Weights of a small GPT-style language model, trained from scratch on English Wikipedia.
Size: 14 layers, width 384, 3 heads of 128, vocabulary 23304.
Architecture: RMSNorm before each block, learned positions, no biases in attention or MLP.
Each number is 128 + 24 x the weight over the matrix's rms, rounded and kept within 0 to 255. Layers, rows and columns count from 0. Numbers have three digits each.

# layer 7 MLP down (transposed), 512x384, rms 0.0929, rows 22-33, columns 192-383
152119089121101206151110094124147168105127126100129139111110154133123132174151105101151134136143149087143144122090123176148141141174134145131101098161079147166183090114147158127121106142125127161107069117128078129153131142132104126110130179089132115134139066122140068185119122133127134174142131117117121138113139115094119114106156100138188130129126176094103120172171147140135133117109099140117103120095150116103120169125112112168161103126116148129126162164125120121143136146124137139112154117134143143149137110125148126149122091155162149119159125113103158131097174107127153099
133124104137081135149122122119126154137148120137150147146093077084108115131135156108146098128127073139107166121138131138094124051110119138128147096110172181127164157153135111144145092170092108110151124108122145125125123136150104114112096100067132094066135136123145128159115123115135151134122152080118141146138179090154077101123131152117146100112113117140141097119113145163130104115102170134104154113136163128101136134134140132136176122093164152127059122103140087145152094132112171140141105130134117123116084125140122135127051122124130078153149163115214092149121149133077122143
151104107094060090139120118132116105135111142129094138142134113090128126113107131093116134145141168090158126112136158141121160136131141111128107094130113169144134150154124146142097103134119130113149091114094106105125103117150111100117137129126149109128070148136104084113082145115083095136126107117105137061173149146150102146109097159101100115147169124134121161172158113110131118114126134124085076190101100142155111085120154126138151128094142122132185121123124141158078131125161090121096136064107130133130135132084120127103097134110105111100119143110139104140123125189053150127
147167084157161131118152107117144133119121122135109137140114140117123114174179148143117095077086150159128086090132142132152164115122130138106125138118179129148140152147130140163159064147146098151099115070131118147135109141149107109089088167146119125141092157085100153138152130182138135128101164149147157106104095108142154116147135136084129168118125112107155138148135143134135061108134114137123096161154175099100135163131111104152145135128171093112094108118130151120134128137179147100134089104116113121105138115092099139139123109142141145135147119159127129140119107108142106159
144170117142131152125157118160067098103096108097135151072113113116154153132160137122116167128119152141122124123120146123150138174118147118121138104119117126124119137157112138121126163095141103116158140160127147150097133074141070129108167116162137120115137160143127159089083126143109134128124165124120107130106163098099150101117119118120122133128098113122143132123122128158126143144113151096136139131120102196163114106106131159102127157116133137141155187141105088095155117149120131077075160153123181097123098083118118137113142090088124086166140126149131121095117142127139139085
104126123120082112162055109124130136131119074092077131103130125148119133141137133162163142121099142188110106129119109122116130126115144107145134131132130086146168140112108094128109154085136053159133109125170123111125146101051121133177166156077146105138118100097126123114161093149130158096151135176191115193128122140096141158169135141173123107110113128093123139114143143112081106135105106151131157124106125092167078154103125101124171143083117134116184175160118099150142143135137102128102162180091139112130124137123123134110171098139099080154127141121113130113121144118169171094
106089096129138135090138129083150150114066144122163107128129136112126171179102129145159144114134108136129113148125146138118128133099135132105154101097104113115113153149153126141145134149167111152140131110106139104190124134119129118108171140116101172109129136135122099123121127126110111108142125086095142123100179147117093143133140167136138139134116143179147139109106129129154076126086152119128117113099142107124182106164150148167094113166141108096178104138093142129139104106114107134110116143119170099094105140136108113124153160140127145135105125106110118100033092095145220109
158136124130140127097148158137134105107124143165133113144152128136100134112098137133133086084153135129129099127117132146129110116150119164112135122131095144127126136107112120126121150118143095111140121123109116132115116106099142110108094090128115125164117147141158110125112125122180136115115136138144144105112119121154121098168124124113138143086131118115112135124140156155108113093126136100133123147172160124131178144156110101156094119095132085094127100135118157100090104133149128139145170144161140154143126100135150145120130151159102164136126122110105138127162158123117132124
169131115129156165101111146090084131084141129121134097131046145113120107128144102171153124160151115166134116178150170135114117110165169125136123140111121089166124108124141114150130147096049161153161110127068107143126149132100162162134143108132130143120147111090137164154143125143138142137135126124139146153115158172128172108136128131130113097126142108126143117151124143108101129113133124097127140135148156141098129114118122140158136112119156134076122129112104176081112105147155112117133141106133140182104062147169150112085120163146136132150133110123114151139124124105146121108
111144116129176086163116153133082136171101098121131110140104127160163145062124139088146155134139149097134128109116141136105120109089148140113155126127071142145096128146124145080087096150145150121149131147114142164096159123121125081144144128159145132155153079128143159122165124120148143154154114102142104149139104148146099095169125139115098164138093149142110123100096119143083139161132092104108196104094142094119090099130139121120096147137178091142124130136131146171144119141151098105083136127163125123097118140091082143125141126129134078133131126094130090095136136161093121090
137118113154100141135121117110156148124138099120094110112115105089134112134115120113155153106096132109134151139102168098144144158131126148109104135143131156139124117165123114182125108143134111142122169165144081131133112108145162103137131149091155082139098094139134124078134127121132114084107159132055109132181156097113124163111115103152147140140148135135120174115106088102132150094124092101160160134134147162109147146173116154121131134092191140162116139097122157098108103172157100116106138094130138163154133129107125187164109103133148105091133124070120195140144120135152151105
156180130166137097148131138179108116162148125125175102156133099124135160074165132114152124129153118147147109169141142170112087109091100166147149158131170120127114152122118133124153100131156130081184146108146140172121132140133106140112087135069117137136149121120112087197127120101107125148114160103142113147134117192145138119113109148136147152150160117116103101134130159107093127126154142120141127131112174119136134171119130105151147140108131089136124114139092107119095135128163089089107121104104123131156106124110110118096175164118142121134155129126116139110153108125136101094
# layer 7 MLP gate, 512x384, rms 0.0916, rows 23-33, columns 192-383
103064145125119120146136102097104134140141202111094112089152202090137116165169135117143136155114176186198112141074123129130157068104164126085124161148121088121105133155112188071139154133146124141171184086139123135076106142172123123164096083091181180143163110072128139156085127092144137070135129123136108148107170118150129140099219150150132108135109125091145135181140143126117092158097145172148158120109103153119127134161097044148190095116165133131174108136148118145086088087076089125150100112167118060133111118168180154098138090123161126099129069102124084066120155115151149127
100131133148169065150101105115184102124149123091141106132180114102113063133129143172159164117135164143123149129137109123121121132122164155112095125137110101112100147155157193090105127116088123116130113138153121140130105145085176146096131103084102150150124170155137124129181146150121127134157128124154153168087155140091128108129147108115138194123102114114160126095138169094149154170112123119138133089136092114145136109109133111097141143182136118125122120108146120142131135141133142173131125141095133120065132182159138138123158099152139133143166127094153099101129117116138124127
106104135121119155182097147128120175084085140134132128117105148081121104158129125123142128128102124127091143140124108148156102115148112093094145141219144164138136099133147156113145136093110134127114183144198095129139169105104149139107149117136139140107127100140134094132117121081136110145113155138079086144167103179083130104100146149123118147133173117119128125107133119173142128106118125082114110120127139147111115110157109133119137132095145135143138152113151134093125169160085120138120157117094130145114151136187129131092160105119128118114133131098102105145134149147158154140
110147085118140087115155153134133135135147136141129144154172088136153103103107128119097112153136095149090197111132138087149135122101116141100113122082137115170099092140105130130144121141144119126079153120140094135085120123118149079186132132150110108133115156151143117119139101143150166164142152124147115108148138151110117129171145149097116150113144142141066096146130117106192118109124116099156146075170125138131122096143142092100154110108133155123141143123120074100136131075128128157090118110140157141119100110132106173131099107087091191155146087162174146135131117152173099125
155112149106104115153138103100175114137113101113132185140104116156187127125112161135128155194162097139124141136184145121135163083154151145104159100157112157125138117125142124147156133156078170147140117126110123135143103155141133156120140090114114133107139134094111142131154141132081134130125120152140140089112092096081110121143140154132168137134124149120159121119115103135197143137101135129107163178121112136148164102112090157155101149090126136099102133118094147132138149142154098170155139128124157120139169107132152079142128116125106129090129109148114119161130168085140128121
113141130161108088099135141110163164137118123116136132108135110103133125126134154106131199155117100137156115103094107124104075164164145117103142070141136123131112149131134138166162118184161111145119173128156119114131121144089139102127145144140153131110139137115161089167166106124099102110120142114125121137100137145122111101140152129126130123149117145175130124130140130088127141112106133093166119125154137131110146115139133133133132156146127117137169126134085139135136124129170137145104098128127151114116142113110126119147130134158128157103122126104132143139143110094115152130
140149180154105122140111138120100095157140140183117117201166073155162138142154152133151126144131137103154111166142089109116106128126126096100165071123123089118147119131175121121147153147147148138127114135146117123114110116122123111150103114144134118124112132148156133153098153113140140126105132103139139128148130101147093156159152149152104093107197084153162100136124121121155143150106101143135149128131124141144123105112140118159143112151128146120142099166143110172118140132120150156079137127169087130155107150110115103103143156164077155142124121149154162139142130101143092142
104132143088128123129164112084141154113162113152104126106099147079147135128134141137187129150139117113101125150107100126109128145124160141143113099120098125127152108149138136108111163170133120152190110138156091097149121149132109153120140155107141110133090125130173159101148082130161122106123186134159157097118172127132116109136133131110099125129131179146136099111115143170135116093108125141122138110112146107159128140125135165150134090113120132164162138092152079124104160142169116128132119155109145116162120137092139119155091101130126115170109136144131112142132096115107145116
106171161112127147125146134121170115137094091132176136105152107122061126102107142109168160092142068134129136137147122156095079125123143139158116110125116143150127119151172156126105149115085149131124116151099104112160165131125151159133106121083107101168153113136132138146165128157121084097113140146125137136129121093115089131089162124137121118147114156144149149149134123114096183130172175146131107143109111137150114166155102165154112079134141108162076111153082138170111140094123145096084132095086115094092109134111130148139161130123167110100119114131118105159149119152107114134
131100132123148119107093139089127116152141156143089135120144116117139129107098147138137148123124083111170168135132158137140189137177103107088175103169142085129106113115080148107130145145122138113110100112118130112116140128095174113158114112137124157178146099128152112088145092134112080130126106165138128166099148130116125124121153140121123112090119115128142139132159165147127156119145109128115110068127133104104108110113092111106116153167147127121116112155155116108159101099115161080164125149153120130118115144154142143145132102039118146063163125186142110149126171146109147155
139123137123106186169116121119115106112098133133134125162136125103153121081195090144127137112120109149113145110151144126109114121091136145114135150136115135108124118133117140144176054132135153120175166139138106148084124130111104111138104107103139130150124146124070110165141144124132116126128139164149155108156113115119142090131081116125129124103106114127135129135123137100160122097128106123113104144118141109123132135090143151154145141086150060110129152101117139090118139128124148104104126109099102097117138114152172118088150136069146131126140110117103095113131087121116150146
# layer 7 MLP up, 512x384, rms 0.0963, rows 23-33, columns 192-383
106089157154093088164128124115131173160198136124113108130129155128142089158125105112138154071160121129089119093107102141080176140166151186116129154116117126129169137149115107153166172115096165115128166129133111116108149122105111176105102127130125190150146098100119145096128139126095162140130146150145120134117137099069137110122157151109116140145122115098129137172141155128120159152105132132139152113103123162125115121145139114177177182134173111115181154128171115124060095132038137092102103140127153131175118087131165141072135130102098103111137165164116096107039173129138099180
074141133140121095118124114084135139141138118104101092088154160127108090073218145139117138160148136162137139118136117104086106092133132154125153101110145104138135102125169124110110144158129120126075126107128152146131100139111128123092119088092106129156139177118124139143134145113140117152068131051088145125171202127138092138144129085128152098112074135125100093144132117098133139183154126131136143082159155154112200134152073095117108131120146101140108191114131160095113110155108134140117150141099137120102137109153109112118139127151147072129124133175165132111118090137148137120
124121158099161070120135113140092114183116139093168138163104140169121120098127111133156147140125104171068102137097140124147137101147156116121073114118107108123112143116132091109104119144131119148158095069102130111130134122118117152143173113082129126108147116086169153095143090134153133122136126113103139147132130105167122141145129115111104137111106172150083113103121141117112163147105137158103095103095138146155141105107145176116127124103108138151127084118134127144112087155135115137100098128147165106108143101129130128142122152091125129128116111114135149138154109159130139143
162124160153173106141170103106131131124104151120100149137178092142171123073127151201137134090111093150157120180137115154123108140093083144126145128134145138087124171116155152199134084154081101143152144075120148106088127122127131121098089117111132137161130150116091110138124193096130132124082139085153168134109128139112139137114152139175136083151118132118165099154112097176082160123152144146108090111136116118165182168138133124115121094168196129146128128165130124122135165136103096065148142136111092147142118158137090102128140129117186105144190145130177126126146132062132115146
153144087082149117117155108095078150134105107132156180117131143119141152126139130100144131124097129154105144136116138119133104144139133109094107110146120161129115106151138090093158127148114158176130137175153097137118137136139131107139112133113161159129141104156146129151144106120162110112114156169088135120094134113164140115120150103167135114134104111152146145111121111107125096151123098129133102127135150123118127151119119111123141078105127135129135105174143150137138137141122145108130106103140122128113128143143134087119123153128123111114140131140133106132132139134119137112
182118116140151148144133157144125103175135094121104133115127121138127133135138156126100137132150144091143120115097176105117171074150141122147131107131127136084124133118141113139143143132133148164110113142118142152154126127158123088128137093142146101139129149146091127144159145098139118129100121126113106129131084087116138133136117109126151132178141134162139117122113126069092138148162149180126120124107127133087107129133124110136139178113114110164114140166121108130131142110082150178098113127130145146107099140110100065116109129167144116117142156121109128122182095107134119119
121137098132133154122119086129164129142108107164125146106118124111125119097158091132122146094143130120119090154121170167138144098133122175120108179166142168137116131114101123075128066149125091100143136122126127131161120121129136143112172136146080130129129099130130092125137076162106138129155114142114100117103167173112125118083127109128169114150119123105123118103110138131149085141125129144116145131131128132092131144137132116135140148138118125098118141138136097128140135123116109128127096123131141118126113136120138072169160129107171143138138128147153142116150075142151142134
132115086130129136089133160104163133132127122134120198133097171123135179124144142096148097137110133070154174139111125105124148110139123169130118125104137157128131112151112102092138149109104133139130109151115087120115148120135150087142115119135136135131124108132123166160120132143140110142136122144092146072138169135144126151148132127117090134116158132098125118156125133142114119122143153145122125124056103123133137101143112152167125125135106114149128141116113154123159106153099132133112118129165137138137117132140141150110151140101090100136120129136115120104063170088100128123
135115117142119126137089156106125133142125143155145110135078107099112130111128089127114121163172165099157150100116150120134132117158089145102145150189086164105123099109147101092141140140082148119148100115135160155123169070117118088149135195095132087129131091126091133184091092151092150192148131122106146144170129175136146099114144128116152104141135140100152110079147147127099170161125076127158124091134185100085140159172100109186133159106136154125142119164136120161132158067110111103115124091147121103127101138098105093121177079124073151100136121093096146114146114164131115155
141119127112134106178134139120153159107140132180144093121174133108128121128128143119180149125123183132122127131130124138128112145095163116145102119094100131112176149127105119119180122155130096144126125167151138145136094136097097141132115142124159082137131151114135107144108137153124140085150151092093157098156132118164146111113085128105115139146110087087178116114137107125131148169171129168126123143141159152117145090101071149144108151111113108151144116144109132112131105112122097103107149173093124142127130117160128124109110131124128135073088104039154154126135105108091085136
117163163135100155132146133095131131148139131135141137132120134137138159097151170155132099157111135128141105124146111143132118180132134121159098111120109141114129048160151149129185122112123115121165131187098118144164133120142113155139116142109109119112112106191116098089105101165130177096107094158151122119116131118110148123152142114134111127141146142122129082073135124150165165118119116117101115121118109134107111157090130135149158115104147110117113124082081116123160149148113148122144146153077124161146087090114116158135154082134170127125137142182106111156123113095147151149